{"hidden_size": 384, "num_attention_heads": 3, "num_key_value_heads": 3, "intermediate_size": 1536, "norm_eps": 1e-06, "rope_theta": 1020.0, "parallel_block": true, "init_std_qkv": 0.0226, "init_std_up": 0.0226, "learning_rate": 0.00083, "beta2": 0.98, "decay_shape": "linear", "final_lr_fraction": 0.0, "doc_mask": true}
Each number is 128 + 32 x the weight over its row's rms, rounded and kept within 0 to 255. Layers, rows and columns count from 0. Numbers have three digits each. The size before them is the row's rms in percent of the matrix's.

# layer 6 attention query, 384x384, rms 0.0446, rows 50-127, columns 192-255
111:142032105187121126108116181101073140106160132067088152094155117129139149177199125129094136163104117147128138146072180161097103153080136116119114135163139191128140084103177120115084082079126109
092:142115162068136109109137106127154098179140077119148137145073071135131177083110147080132146110123101190168206129144174182179039108060089159185090118157137193150087107141093120101158082119126113
102:103171123093155160138080145110067090115096170119178101148151145169124125124155169116153115132127128082156151070140125152157140148193144121092125055166141081134169091068128145128124095140152139
110:140122129128135164146160085180155106163049136138123066097110144090103126108091150108134165132116171127201152118100115109118089133066099146134140114107109158086059165167090161231106127133140160
103:126171129104145145159154106152188098174172162131107118123193168151154117089136119115100094140177100197081141056154111087181128162179128145135093079159150081148072090159174095086060140141123128
103:099133128125130143115143121105125112154155161070126201188101108165143096153161125145132071179156149144106099172111089170120150108103130159174210144100109088116175088113183099084139110140096146
104:123135057087152123147170129161115192179164131190118068137135130117189179106097181114144120116096160080123101119177122080076170129123108113075112083123118138165113150157181152123199151178159170
128:092159145063160135152214067180153097140115123152194107098116171109118174115090165151122182066123155113166139091141154079219072146107088160093070114119123064158099180159075154188107126143158140
097:081097101175121140091154129130176132137124116145090111190133101156098116163104103177054106115099123150165079097139154132077058196116176126116178114182123149101167151106204130102111184150106120
092:112157117136131150126114119118109159183182148222107116113150118118184107114125192094105109126119131130078136142148129121079194196140072145151086121044096109150140148131091127156113141114095173
091:141150144154121134136111127110144145110202163140138069097193153173090206154126179153111075153098136126169085105182174183156143136086092134077174139094106159121149144087128126069082142167157118
102:123064115107102146137124100160135109198092190091132117126088081107128174097125100146158147112120141173110145166041120112149168150076157133132052155109074098124083138166134097132127062102117158
113:139089206176091176133117121130139067106133091149117101127148085129109168120118113158055089142131124116147140177093123131152105177095163125158158144164101121155111129131119150082081130065055090
098:132152127082144156172117131162145130092081143131142155180082112099132085100160196111128126140097142083185112172093088158163087128148122169134114169128133137112065140095141155117109192108104131
103:119095116148098157054205099167158155114101147178120113120111113035184111177183118112114155052135138177133121159111095083066113141180125156117153158105088181123108102132134163081087180132152152
093:114082139071130142128127126101154146135112122162164113157091092109038079133132076201153106127168143117143123122195121119139114126159182146145166092144136148168115137096090113167168178176143076
100:096124079024143141168153146088088125138171113102157119177099079149094195047133124076100168143146115160116108109185151116094140103090075076123047132145087133116104116148142122155177083127141087
105:122132097130142157110120095150128097151100214135084121134097126135117097133121139135120129151114140170177116178138082114137144114122139162097121071110163162107094108146156113172132140097125156
104:090183122095151108104149110143137151166149114167114088208093140133076136058123116163085088092166107148112120148097109153166170099103114109145163147138086081130154091155127134090195132156126163
103:121159128059129130108150131105089153145128109105135163166147115067173175149174161137101151072144142147147137107145080167131057133099112111101081116096105109181064068152144138142158125125112122
096:073118111131149115188104153122136145142141116058103114145103153160109081121125151119089117134124086138210074127172152162219108123108102134091119135109083090094170098115124087173163122153114101
098:159084153128137132144185130121126119136125063045195130137145104109151156057137147162125108123152146166113121103083145145128121150048140141191107144155129133098110138155150135117120073084082120
097:111147124171082114093106149149139158095074145129098134088184096155152141159158178139121103126139117080136121164161082166102126141106097135093162134140072099114152150101161133088181135131113112
134:133100108117085140117153152065106113096103074081127158126083138151135067152157084145074097129126110078125095122087125125107178099126168138156141174112125154116154140103139122119133141122141091
097:136175150107137117093123144123132146119123144112162141073118185140126088162127081143121138129164116119130177116155136148145080086204138135113129130200117120160102105141142137082101159154118114
097:126112151175134192107159127152111139140143173063173134104136097175114099140089150078136094123173120148089154110097176125136110123168116169174078115109147088114137116068191089153147077173108143
105:108122119120125159128087126140124086165126157156116107199103131072068107133109169109099132094107146192150119120066115126152099125137116192168143098094140097183146143143107099138110153153132188
096:098135183118097134138114141167117097110086140133059085142149165133094083081109138127080102107150132187102081119064068063092130098154157150115130098138122121148123126070164103139157130127142119
088:141160135142161134118114161160124124090081143116148093120154179117129178168133000118114131138165166122112139111126154141110143183138153092109157147149153100180194108067154095121120150142095109
098:089085177147152126129142155141089085132101114102177153126105157145087108150158139120169072136133099118162148145134146174178115118155152160118120090142150155141117058154148147160085123164060094
105:162125118136124169099129122123143125135107157167113121111105119095134145141129124149135156168099126178114116158119128084084106137149099069208112114145130164163139099133113072102140142152102131
096:131144079175142111117061125126149175108125123130069156119171161131140080153103138117080160118137079159105139139099196117117098130195090121169092045154135127097146153154151058051110155160109088
105:150176114127139084061077091098117171185172153140117077129125102178111103126051178086136133148133136104179119128178128122140155091087100125159134079135053092133132160118157134203140099132172131
089:140112160176109152182165118112093095073077102107103111066167121135110108141188108156169151151113145132176178124089177126101069084112097096125161108125123133124178130156112178116087117132132142
104:078167117113136134114119123101169171128170171157138158117143173140120126125115107134085061166129118151094103067141180163138128169110111114113103142105104167118071143095121091102127110156136157
115:113133125087141141168160085143159109134126163163174120062107117137132160057061130094180140105129165148116147101134119112153092115100106143139149140130099107140077173157111102118091104125125166
125:119167152114124145109137148103125101069146098109112146141138214115147095165190144120056100119135138115130098123126180170138123081150160128131117103115107114094142107062140107104112167185116117
101:082176118105142095138146139106142186116117142113122151150136190170159114116115102151164141063130128119128112164161159134198131144153137113037070155123153109088107097145127176090136151169174133
098:155072129131125155100115132100165084123106137114092153071134141106088086145109116170134101136101168138153083122084092098077110148099124132183077126058070135163125131126141115160126071151150149
090:159137110090120111124118118133112189132183113202163139131143099104110148107112119133172159092110105117090131146122129149095118104104116129181160140155167128159083166148096150164144123128149114
101:146155118137118115102115143141114113146076095125145151108137146072083136151094153102155120078127120053067123170144108111097133109204138060145156209155084069117163160157124177101181196132122100
101:147152117118146060148096109151151124188119119146100152060128154145110156125123116099159063149136168101093122127120084082112143154191141144092068109146187121139109177117138138198141169104165147
097:112161113115165135107115118149071140162142171098083134146068162168159110113130069138091099095148129180156142139076139147137172111093116177098144112126072133080125160046136090178140104165078061
102:106200163092128107101120117125144109120128104149219115111133115110205119123122193051135130115169135149065147126184093129119225109120096194095115123119143113129083109103142139202129139062143103
118:095214173105171129101213131168094151152188097120166124159129103159106165102077163120146100106167103081120120153141084101108149134138186118068045162138087073150142137142131142148189112081138081
098:164180122088108098144141104126119084107176074161091089102161086178101190062154134108127152174179115157112193107143151111082098165133124114153129089167074098140125128122118162142163163031173099
105:139175113137181137145122167128091114164149152100172148173141149157167161164153114089139138144169133156115157103144185153108099084205171107087080111165133147110125073075221133123105087106146053
114:078042142145110120143218132138160133130134143136143134097117130102062129081140103149134142117133142111121098132107128170043127150092148107169133083176092127137088139114145109062118109176136125
101:138131114127152085094111129151094137130094130148147102116140153127152142139151140096208144109122150101089068111202104212118156075207137071072164086155139111077148147145161104124114103102140142
106:166107094169091125110136126090117102094085141086100130089151122156147117138116119107088108149111165164056162175153170166162077092187141131115149079096139122121129107190185125072124101151121126
115:160049144169137139116107183086102122142139112072101154135129121128127092168178079095109114162130076106071139106098165141072137118159184093116132156149126181117161087126138115053110136093112099
097:102135161141112116093153147154155121099149159087128112133177133131129088166081124115115122119130107125065124123121156117154052104130111145149067171176158108151087082130165125087073125100122122
097:129124097097151120170188127133129117179123130140170101123102132123133105091116120060156060067149124137115116132124144088166128160181136082101069078126134115077123111103191127128098104196122139
102:134141208137141140149163121071136103152160170121176078085117062145117126136037136120089136099125109130156119118130145143166130108074117140118150104128135106098138209052106105128144059078137138
103:145119142130120161148162140162127151079072079151143082094077088150147122109083126101119114119169160141149111095176091104062128133096139138152151143132043072147111108104140136154160110107133118
091:109122108132160151122129119125138131151104109101154144111180132125153170083159167170122113154117139137204130138084182147153097122099150124092168132091171135154076093159084171143063132135145101
099:094129160182133127079135127184128117095117125209120070103152154128171105158056086132113079115130119042045085117120084112148151174164139156162148108147097107128197174118123152114163187191148165
107:138133096146107166154175120170059135144097123120177120102069097131114075129111145121136095092112127129183181117108126167133144071063138200145154114139111075132108137110097110151179118134050119
096:103159124085176118123119145190100150169165123148121092089153147123136133142125124115150101124108153093116117103095144176100180086155123142089141124126168109106095170152160095109154111152084120
096:132136132162148194145198128138135103171161170115164152111126118135071175132130048140109144112145122169099115166121152127132116073139117126094140149079054081097136193145173120079148044129100135
171:100219164168157128151076117112117131107163155094083121197146166134147085146107155106144106142167115157097117138165090147181163081161125160119123154110089108150202121102143117136137139142113165
114:142083081173102126080152163124082133133086071079143219101113084090130091186180158091120137124122118141106121127136121145071131053128118092161207125134098180132131127112127116100176106082103147
098:126174160103133100172075128099110094111172150138137132154085138128166076132138140081133116133129094103143152083164110177158103099125191172159094108196159122107109099135199112126114146149104141
095:203192111151148097072146132155121151093094128141124198118095155042159070129088176088121186101127128119130204132109119113122065085188141116139100133136111164103062095147090125123175185109131191
098:175061161086122151155128137138140120192119136109077101116111108148164191132117119155182198128092147091144147135102142173130068127092090133098082106153121158112109114153112155175100177133142106
116:133060156127105146106123126136150115140129118154147151077155120141142104100210190184061107141133150140202129122048126128111062160118119181180148091114164174139096112135120155161103105126144084
114:098089119103144162136169120153104097087096142089167178056154131099193148163160101083102142075102121101097125121100203123153076142110178127090080157093150097133115116060111130140073094140101097
104:124177125139133156152137101123120142154110194122123125164087073183144135114082095134131154089185161138128158161139065110144110217170125125135111098048146097091113153130117141187160110140093162
099:096141163062115148196122127115160109153069099195113121109083165134108183174090154099128126144067144118085074078162140128168068085136039204074113117143100082152090164080101098092113171121156102
105:090133167158102134115160149093132080109128081131155130149110103121117098128151085223147075110162171112146097169150151144149159059117146122167173092161140158126194146094139093017138149143149138
093:120110150095207116114127176175164139134105153085107161147202159108113188114159102109129125114154158111080078169132099059137085125141062114102127168137146117183132101159124161057084182175177138
102:129130091103107127203150122127138113102135082160114126165199128130224202108137071109137149115106145110065152064148138158116145155094090121106154124072157096148199145158106148128188191131102172
104:147149142122130142133163107147121050154128132044130110101146105138174140088149194130170139134140132167081126084135110066151147147149144165050081104119132109157126155112073124175149133133105153
104:070124137136149153164189127114141161102109064072127111148188148118093107108173117166131069126090120120101137135102151084200110105106159158142151154163110099134189125127132142056077146140154105
107:185155155170071110107115131120165153097108107129076121119125109162170135139132079225131150160160175095075156179122072138085151189125172083106128167161104193174142139150201149090105104108139125
129:139163120030083116124153111126158148099117125171177149083064125156180127134099184138119141098088134086147065131120148079172126121129092133113132126094149086108131156110119145182123104105172084
093:151130143181143124171120150120063133091194111089152073116166142163171115119136163127119168132174139136100152127152189118085149184174116105109132099135129114100112127093103105103122090147120126
097:106160115166126116183155135103109124078057158130136197134117165120169119149090111065119116116108098214116152113137150182127148138168156130122141134130167030107080135062161104119138148131154124
# layer 6 attention key, 384x384, rms 0.0416, rows 50-127, columns 192-255
104:102087164111127150179122176125125038151142154130138121124103124140179133157087147121166167154118098141104195117136169110158076134100130136152117134137117139048116104171122170121139132149130080
106:112204151104124105148072176103179141102212091170110067159143099142135170121136164124145119161146118096147110136132104092126117065101104152185086107100131153162118123166170108135132061168121053
098:144150126155113185192150138181127160106064103150070170116107157123153145117206137021141145098088085147150124154057126120110100116139121071089132221161119145118169054032095130112106090121163130
102:102126092157125142094077125098092204131177143165122159164170094077152058130106134129152106110123124170069123112091086093134213054116148190149102116167123109116120183125128070155164103138189176
102:140111112139164106097061123147143129105144144106152114034120074086142164056118154101088118163126190155112183134130112124128088124113111149154083086158165181124098149051140057154116089200141099
097:100055185144132106108177126136098145132061167159081176189182122079112138114112125122135133147108123136096053140154081155150068143122093119167158086120158100071136076102137111176153149071098162
098:179174115163156155146090155141114150167142120106122126125114125164184108146117150121163107107138099174142183110138138147042128143095131150143060083165111156137109104119148108141091146180142118
112:180159083080161092083075074114107151152159120149162121145138061149137121108114119114123136062135122157071147098092126121109172110143117199162093134165131055165103131141090128203120095101177134
102:109109142106164107151108183120092058125147168191121197091144132140163160135086152161084149221179139124107082102135148122133151131158124153145181087155064068096095124170137129089186101088065087
095:144200078106098136136153081154174100114107140058156132114134145108101090110121151098215164137090109140139141116116179231110149129131130134150091119127164135152158134093148172191131151147220131
102:135105145151133117194099162123170141159123144154138185129106160192090102170127152152116132138099089110220125160148171141131118107152162144080063197181087144110164068124153155090108180132120096
108:191093150104135106141118133191195150138095106117121122135136110135099114135142104132047178112064116133159192144155149101156057100142164146088185085122138148134110155118138149143083154137142057
106:139138144151127156159139141110119111141159159127153127171168088129127182086137108143130149124130181056178051187135154123186174164119124138126148160120086096104111132142122150110158124156187122
104:141194077082129153145092129125123141155172165095128108113156108105141147147161220102110146093118194159123153139127161134129093117126168139085108144151100174128166157221171139045118107139161137
103:159147113175136082112096118141122138143136158057156170148151158167146192098092121123125166152147116170147124106103166163101123157165135147057146024149135164096156125118129171193078170126151175
098:147128135078099148125180128103113118134082112188116144143156100154155124106134122125115169107169138189036085185085128146131159137163089109082195148132088111099141148117091097087160126109054062
109:136146116127150187137085181114147078099155141166092121108141133142180101184122116125077132141187132092106112151129180096119109155122150126147074149161091192106068135094198089062129108106117088
101:174189172171164086140118121146117194157115159139112161191153082074118146148077147104118144125095129174105133103170148135094119072056138118108150129086095160075133173081122109136148124151114122
105:158102151150096072141094123125158098106122152183100139165165155141173165086151102128060125130157172112142117103130154122117040146178102229147081060171069079144150090104097123120087159120140145
103:203084126157129159114101152115135090123119062121159084111110158107166113103080136098114068155126151113140142164095153114121134144123115116129113120115137171177115099113154142119153084185112141
094:090141121105125156129143131135138123110153152180122085115161107134133030147135174122131067134165159104160125114123064046138142189118125127196036141143116105137105178129165042144102075129137167
105:154111102080153161109048109123179089114133081186131122149146129126112092098137134155075127132110153151096135164129160078134101147109164195112163122154182107127119131114171139116125133132155101
095:129171160082142162161197156160061128131085112187100175114128130119077149185096170084138158145090116134148075138163140171142133175182131073114181122077129118104080103115133201107099129136093112
104:140114157132085080027144147117106064127100123165096170081118177145129140157158116187101087135143116099091092112127187105144100158190103146133143105105107116105119125142162111080135095117091130
093:135134142134088123131114134103072119199134133173125116119074146090137118093144143127169114131124111100182157110117045098121119074141095114087115119150179167114118139138071077132090095109105102
110:168179104100092156070107070159145134093157108200099116079092071145123149150156183120149188143139146159091162127155091157083116163129110166139169047077147119141102163145223124136079088128131117
105:136211133186157085117101116144119173125121171114045121125128131174115153185102100093147136188155123159125135108134119155135143084126103119130139114124078086102170104059190108164193085143106164
102:171128219141127125085120078150069133094108150122133130128154147134120111096202169132137151156134136181138169117105098167082156105154142099110158127163134160127119131113099089121154133130145146
103:148058071148088094061135138147098093152102105102137166107110107139168094113156101121176091155089149123160088149128128127152141152165126089111235112090168101135150139149061130110150160097083121
092:096194123153137135098079122144095126125121178122123094182104092074101162080121096109158123130112190117156147100146153077147113137106090147130160182129151146055136153101113124130146076123137205
099:144136203154110077127162122219098115136138123117145165070128114130167164161086140081107097100124127094164149119154153126211072129128144163175045131075134110082117157144102103140118114131140104
098:087166087090140112126192097124119161158120160125158141120145159112144131109126100146162194103117127124157234040167089098130101144134066190091149111086131084160136155101098155188129152114087102
093:120106136112108118188143161087125094067118093183147194064160159139131121137091108146197130109152079163104082111086121155155148068146160091143108092143112106142111120102119102113117136116129106
104:096099114141136103106140122167137142143116105122168096134152095134152115120166109160106110119116095114170150093144149154097080149078127163113072149097175167137171107130048200148087115090108110
108:178151162145166120181107143114124116110147131161113170081126143090087111116113166070133108141107118153150071138143124195133130090178145145147063158142118083107126084144162084096120159130161129
124:147059102156065110084115089134108156161136132087143107149112104105131094138165117187070139074116139108174193114174114140109125116099092143103102078104150142148134131159119132152105134129128147
097:131164115074142188142083159106160163106081124159111162124152111157112089146101171102151113104131137120131066072161124101159087100132172127146106191200073122082134139116112096094096150119181186
116:160156141064139139171117188138160141144077095135157045089165107118112100097120117093134112112101164131158119146150109059127085110136190103095127150115155165111086111142167103092085139132145117
099:157084180151179159097168086151102135079059121140103149139194157118123098141087092171130157158181104150123179106091153077128101093082177122053184081126141125123127130128132170141150144126132152
109:191135138085120070169144123088158111129183067096138070065098123147149145122099109195131164156135114126119186187145092165108182139154107079121109111137097138199063100175186112119128144135134092
106:142137058112128158089219110162103133130126095114157123133104151097141136107111106154137100121108168098180099105099057097154179126176153072087156117135153096133135158151104063160102127079132197
108:128186134125073176107210161183136106140115143107123124106139094071156110112168195144133152106111145176103163145104058100066081159139127131178178111137163136106159135111096144096137131133109102
096:172100111117081138099127091134104157114080151145115189047171162082120050157167146119147126131100101120150163086145149110086096150191116178110118053084070164134124159169125171107113129117082109
107:150119112130058124075169112135104124078079134132082109116117086117127123130196118128147178114099138116093190164083036172067132122180095103140163138094165212122159145073209125108138143092132121
110:099147131106097213195051131107128075166195116120127107138120094147130148130141123100110131128158120117101101095093178113140105089129162157150152156150118104122144140122144148068132119122184130
100:124064147133084109140115091078079118142175144153130100105102086145189128136067121150085193119156106128099147164132163150057172182130086154142115110083167130097142114112142091124135109124095129
096:080147099111087106104146094129123127117153161116146088118044079140152150121114176121138148109159134125136197136157106080171063191088076076168090208141145119164107140146105090127140138101120133
106:199101116112130143153142164126110116139068133162111101157137116068173164163094145122089095153116137140147134164084172113115125102112168135103107096153121145125050091156144167106113161112137134
099:124081130149060125124145083187098170174116151114101156143139080161138163035133129094159101071120122201160162125089071084110171137158106149151122181142094124107146099096118160158140154136100123
100:158150142143137073129109091157111167112197112156128084150111169139098101105094140137123153144155114074212136125158061119073185172127110173193135086069099144138119140093111115227130078142164130
102:101074120157108144088160198138190071098110178098113082172140118097156088145113104186143146172114163125126147103117176081194044107076145089107137150105192180050147155173118113106102145124130121
108:136145126066149182121116141086138134078151129134160087102140144118124122113160194143131079135145155154184113104154110098099087165098108118159171093153114171147087185195169177136143121123190136
101:155145126100094114042106128137133176138139138100104116113142070084114131123159130146118154127167168130150216152138107103067110128099141134142127144187152104119128129155161139125079161135094100
112:176076117092087125176084127078123151137144071221108121132167094168157078121104154119138163114104098088125154148082156137194140076148115026142097133129091127102095102179102075117147086160190113
100:195076040176137156079141127114127142155105117116106187144151154098109132088125091152081094158169131114117075162105130132123141129112155113072153118114148135131181121157185121064169148122136150
100:076150122147096197107096137123138177145119155125128123128099055164072148123078135113139110078110201140111137131146098111087196169100133175076149165133152128072141212128138143143148144089097125
105:112091103113141125173193106120135121117083176090153164103136122156119091122172120124155159136142091138109101088159124165129140119200155189110146125184133060134133087101083129177114216146099144
100:198199079089139183169066128120107191159132117179132136135197145102113122120106149148161111112087124136109137143088165133151146146077105114099137093131097186117139114176164149118109135129202112
103:190124118132078157080136107160083146163157149148125166098129150131137098140078146117140142133074144128140140068122107152039090151136068140171141083106119118148086135116149130174130147158107123
099:129107067074084074124115088092137144177157110101123147143119160103161044113098064137123080142109117068110124106139143132149149087130176071129132115104100132071100138139138094116058129119085118
101:082055081124123081108186092113138146136088166109125145104120117155084125119148086158141126132163153109185116108142144118089158168120109117129081110150159174135150138117115099109140139106109152
107:082076152190110134128131156097119101122138135140117117132121162091118140143138101102119089192192136122100108125097084171090213113166104066098125108132109130141138089113164115116127104163073097
099:099114140057146132115102126173129138125130093087164153152115110063141161114133138153124148135129231133078154139184083136105108116081092115121143128126116133166163156091143104134181112106135162
100:122147137108090106124131144115120106100149112041145098123156164132114148140166140097162135122139077138149161051094088129178131103136111117080134129120150147116137128147133124151109120131129144
113:190216173086141129098203142131138089130159134138120095140090143130198092141127148141113133102108076168170108070134178071173092142072094191158114126069116154112107109177139151159155051199094105
101:079149139190081171181149142112155089102116135103146097162134105130112170087125157127127191140153092137146185165098118137154118126099107138124115118116165106121072133085175154138199131140121124
096:104100147089121203088128107113159117214089102155156085114101095173136159117119086122091182081106143139148169131112100136112114143099106164111123107113157109126115170152188114171112134083115118
102:150210154137098140130135127162161119124222092092082130126162085137177068099183128088176096183160134097138151165107101154126155076140114115127188087092105103095150179175149126117167127102082100
100:100195133114102163150171106143104121082141159149123120192182088100132136165171166125054115110143160136142095074105098115115108159101072121112072153107101132125216122149113104126120099174100118
095:113141157102147090097137134131087154127109085165163150160123153141020185099143135132139091100109116108095080130195151133140084123145112075111175157126118139182124096162057153112113163090105131
100:126110150157136149105098141100150120131109127055082144108095155162096155214178192174127115145169089154171139088140119105088113137140190153099113177152147135075110152120129187132072150127099149
106:177068115145112120132112133106160141126086087061134114092136088148128110138125107170137138122123138111148126161205115205099197196142103144135115114107080111161171149090096115140123133125079138
109:133120128093091134090103070128170143119143141141125097102152074145147090106181142166098106146099133155128178130101072122094136146093147129139126100142201167144175107062115124195096160106109140
097:135169121109148107143128163140100103103164106148150103129144174072102125114149158082113148137154129116153103097150088115054084107127134171145175141161167098147155087184087184146088113082198153
101:102140154137104133152136156172140096115099107066148147114118145196147120165128162104085118149080120111131120163152166163166052133104176153131187109131121120125121128134088147076132185102141100
097:184154149010061121147154091092141082126150123146192122127072083110117110092116197139102185046143131097086144156133141133087174143147120125170074149105110148158107112154116110100130116157106108
105:075085102106099173091089110123098159133176187141149109155129115099125047147116119164203139115117170107144176164151125123081146139107129073122063129115215089126120150134166100157114111159078151
095:139138106048178125142106118093087141146093119156110063114116125108122100163147132142148151156115170106167162095150112139119197158146156103062109059163106173143127146166147111163107120124147157
# layer 6 attention value, 384x384, rms 0.042, rows 0-28, columns 192-255
091:134100092077167137185099121073165128074090161095170117155088168080168129126132140114115108123127135101112174156087119135113136129123132122140168123154075134135131079081116089125144126078174109
101:102168131144121120130128155173147103107059096154091150126144171196194107108131101153099032134128155127131146095165097127160111185071116100117127101156109143133152126075108127164183183169100118
116:074139107123093158087103135118179106134144125209176062092094120140088169118130127115132157126109136155128130131137064118089133122104070107151115146108242143145165097109158122145161110145109180
089:120089149109155157132147148138141133188150149135189130139175109139169116130194155121163139136152139110084088164093128136124150162119108103128176105145118132056163145144122128180163117106081160
098:097110162125152163149130150155101058157093145113206131100171070101175127155147082105105123135154126160120131117117139115146082085131155109038091145125148161184076083128146111133134148106113069
104:096092135151145115186126144081129126161122167111163209167172101167084141044091134157140108149116128139175095119130163157110101144122149096135077126114130113179139137080090104175154094165087119
120:127104166148106066112106048174142127098133101147104124078101087174143123156127145150066118076108185129129131172100099074141167151102115188128142120094113081153175160026104131142158128148111182
107:170084155171161184168187149145121142120116135126138134134155111110101097070166055160170175141170066139139085109117181166132146142193127095104146160171207187126134138142107179150107147154115107
096:112181168079113110183140142144150127116110153111170190096150118104164158044160112167128086092173103123147121145149077056171103133125129085155175168171146137109085190091109177119165113120116074
096:070164103074141120122130121125202080140148108136132143114112104063166137109161122100122178103165167138056140198131138123144182066119092136137170126119095132098066107127122088118136136156151153
100:139109125148122081173087117138172126083147144091110130172114188108153106121124108116099058142141160136104093119121099113120122171147090141051165136104126185150114120148152126142142184126135132
097:158105132156173095102146152090145139106164136145122111165174123065161113096142158105131102151157143164160146164118080180090110087149155091154139137135058074132077131179110094094114091154178096
102:106121109163143133164129122120057132128136133125170190141124122112118149091143121141148150141089150139151132145181114166093077132141132096119125129090122209134107129089141084161096097107112128
107:126111150112138123108094119144155159084164132084153104160120120082131114062124095117140108108143162081106139154094086090137100116157160177118146129159120164135141106179072136107098154145084173
100:115165129137121134150152128144151088158135155140151137117175124155104157161182081154124111135143139152087089122108110127148123146156096111130125121120188174115117153071147122151137108147164114
098:135119139111141140116147140136084111118076065147184171132167130132136203175172154144150108134113155097137112158093129174141116108145125094127134129137113139182152099126087150190108109144131105
097:154129112132140096132111096157109123144093181067143078144121120121129196162141072113078137138137150181162108124156154141134141186100137105103120089126194070134164133092128166154127147131165155
111:127161122104149089119125125156122144166136143128162133145117139136162129106113140053097166101138152135129108051139080156133126150157101095188094129080109139091077143145171122133156085105073174
098:119120173125074191127127120134085094127081081122108123165168101157108140069195139157128153097095072140181135098149107124143102113084130104135183102103138108116118190127149145111154113136129169
088:136142133165056072116170106159159133130099116118095145124143157119063105119195178143122127188131138122122137120081096109089123147039128151144113154135122132178099112126099149140138145142086203
101:169161124111083158118098145159208147152148098142125165155189168147180080150107164147108129189181096121083145144103082023123081143162109161106096106138094044107119167146159102143117098139092138
090:167121135124105143135127161146165103111148101076146105136088170134118135131111087138114110123098154081152109117145155160165113129091069116114126220186147150137134126174112078138113153145140132
098:129177166110143079112118108164102110126080182150167131112102164138088171117081141142124098106145109140135125062167143110134155151147144138113135103109099128107083148143160133105117143125102085
104:102139147208138131121110093127139147070123196210117160148095148113096135118198113141106107097153091112170110120079084077128137153146103098154090121124088134148106164044152119150151097155114156
098:114128153129146213173195151112153137076094130100153150132177091183147105129114177131135107139146130052132139162128130146098139176171177118127122151111174072126176182159141154091092149129103123
096:171116139154105138118090180109113115136138124129120097096107116119123141126122103123139126189144164142170115095120150151092090163128148072146132113134215150127152155198150160128084155093187159
103:150188096098167182075171130141108127162161155207077121129145145121099098158135127071177137104103148128155146106127166134133119170103139090098144138109146131147106121105201135115174151069138069
089:142155163090090127122181118197139077188118086168154112097099124125144125104130174161102150126105140123112149107156143142163086126078122154098122123127157080091137091162132101174135158094106120
096:134129102077162120123142110126152124131174127071149165101112099119174146115129148162152148141166153089083206105194140096152116129108079131118148149139104078105132119064095135082116166104105141
# layer 6 attention output (transposed), 384x384, rms 0.0423, rows 0-28, columns 192-255
099:160125112088167104165118171128171084100054171069165157077133146124144154129137133111129102113162093093129150135077148097132137119152094145097141116160072128171102108095106123122106116121156107
098:127157087124160128112119166122118131118086128142085154106105119166122094128116097171127077121125135073143159079182088152127104141070106115154126086117176144117116135087097150121146192187086128
113:092138112153072151118125173104167104153145107162191075164112130122090175123130139103134141074105190085115139113149074062065147155113064122137124124126197170164123112144145133130145141217117167
093:122102155178112107150126153133121136162159107146149143138161082148175134143157151145165120110089124091097160109049119150128162105100130092122165132112156136000145092113124077186128166096086144
090:116102174118113169168140184111157085086113095133139179094158125085130130098145082131108151172099154117096072118094116116166083107092108127107170177138141168142097122151129088108131135112117097
109:075046098113112090169057093129115130180144146112163185172087100146140083067123107142138090135118147131142073138158188149140157122097174140080063121138111151158154195113090104150136090113094127
074:122118097122102103062136000120143081058128088164143160061137105135164073158110127145124135091105187104189127111163156170119120129060152174144128115113098099139135133048093134163120155150093129
096:159110191194113175201164255189143191113163104146116104121161141100114097105146082112145128108130082124131104139086167106155175129134146107159126112136190129071203153111101125129119139152095115
098:098107127151108101106143140142112139153114113118111183170144098086147160086162163148075111113148095094173100064139114071176074162070110091155151115110118154094142161108082133133157119174106123
095:070134141114109197145129074092195090101074095106196137079103154099142167128149111146133130120149141140083130181123145199155152102088104144095173143114134126080091115099153157114091155140144136
103:095117118116165099120085120124161129112142190116109104146126151081148088104136110167113084136150180185064122172136118113132122161151102120116139075118062163100135155147165144121160128163150132
102:144145115123145099114168189103139113106149130126134086110146116091150158093193136088056106118137148175173154171152093129090109066161151117158137112124101089072103178121114120127113106114170100
110:080092097135088113166121127069094133150120128145150150107123117134143108116146078132161132146079139136151166187173129166116125085142165165070123098151128153101050108107133105178093080126099095
105:157137131088163130102107119226193168114112166058156133145140112102138126089144109154110107100111166080103159130070150090168163152170125139126148148125105150134124059132120167103105125178143146
105:082177152116130132161135156119130116166166146113202164112168149155105088141194096182144089124129162181060123176130167111195101135227171114189132134109087149142154091091140141165141125150140104
104:140105123130135103098143115144086100105141122136144144111165110117142148190141121174172152136097124070109148189117119203114094080123064080160145148096166138150172087162066142125085163179179134
088:165119082180103089097151100130142083120102190130137102091095110116154125169136096104121169107174161166123136070155148133116148145082116135132106135118133071153129133129171113109147141125171150
108:152122145112123074085156165171132093152162104120157117138120102091147134126067090068113156125142103123123125067105103124106115164133114137140106127091098205098095153162152128095129099125088128
102:127077172129086129158142104161096153117112084140097146149130127131107149088143129085140197086120031168105129053144127110157087114090135140116162125086102085089125155121123086143145057143134164
091:101144156181058073119111039166122108140151115121107142151199155110105118136166229146133144176119118089165105134108122101101105139104082133120092129060104127231157091163078150148101152097095155
118:161161155127113159099078151150182131128171159084093136177139188131134138193106157131104091189148129148110139194099118130169139150144107134152119113116140028143135158130183147111125108158130136
090:114143153168169166117099199136181174135210127146124082175104149135102126154121136137065124125141167135100142161084137147135157129115114093092143197152121146145150091179137117134112165124130118
098:192107111147131117058155105187136094123118133133154137142164120131092149096072155146091112086146069127099107086172181105118107089085150139122109089087095158161076125198113090056126135139131092
097:087146111133081121086119024087114138098086152210186143128110193120156110118156088143118114121110097077146128101119174106131079132190112108144121122107093151183068087114124143167084164148089163
101:076110141164099209126094160128145180060150146109132089068179120129123135178124108139161111115109162095146130117124124089108066144104126104100122137158152066072161151121134163117111135114070103
104:176158178171156184125073150064143096097194165128131130143079079120053143159111111147169136155190171126148144151137140084118096142131124160159165125158220172128135145123157134132133135121179152
106:144172129135102156071140201164115141168107151182113131134136130127077161167086117073133165104118141117109143116107111134115167168089099089092171105083182100080093157179171115079167172080129175
091:135148135124071116135161105096137042099131066198137146079131133140088081133166137142144148160137160153144144089186155176119129120113098157127101099119139125101129126150177054147138127124114130
107:157104082085146125118127066093129140152176129025165125106119098105158109143132166174141172142163190059108186074158122113086125102096114121126122140125073102070087172119124124126124128108106129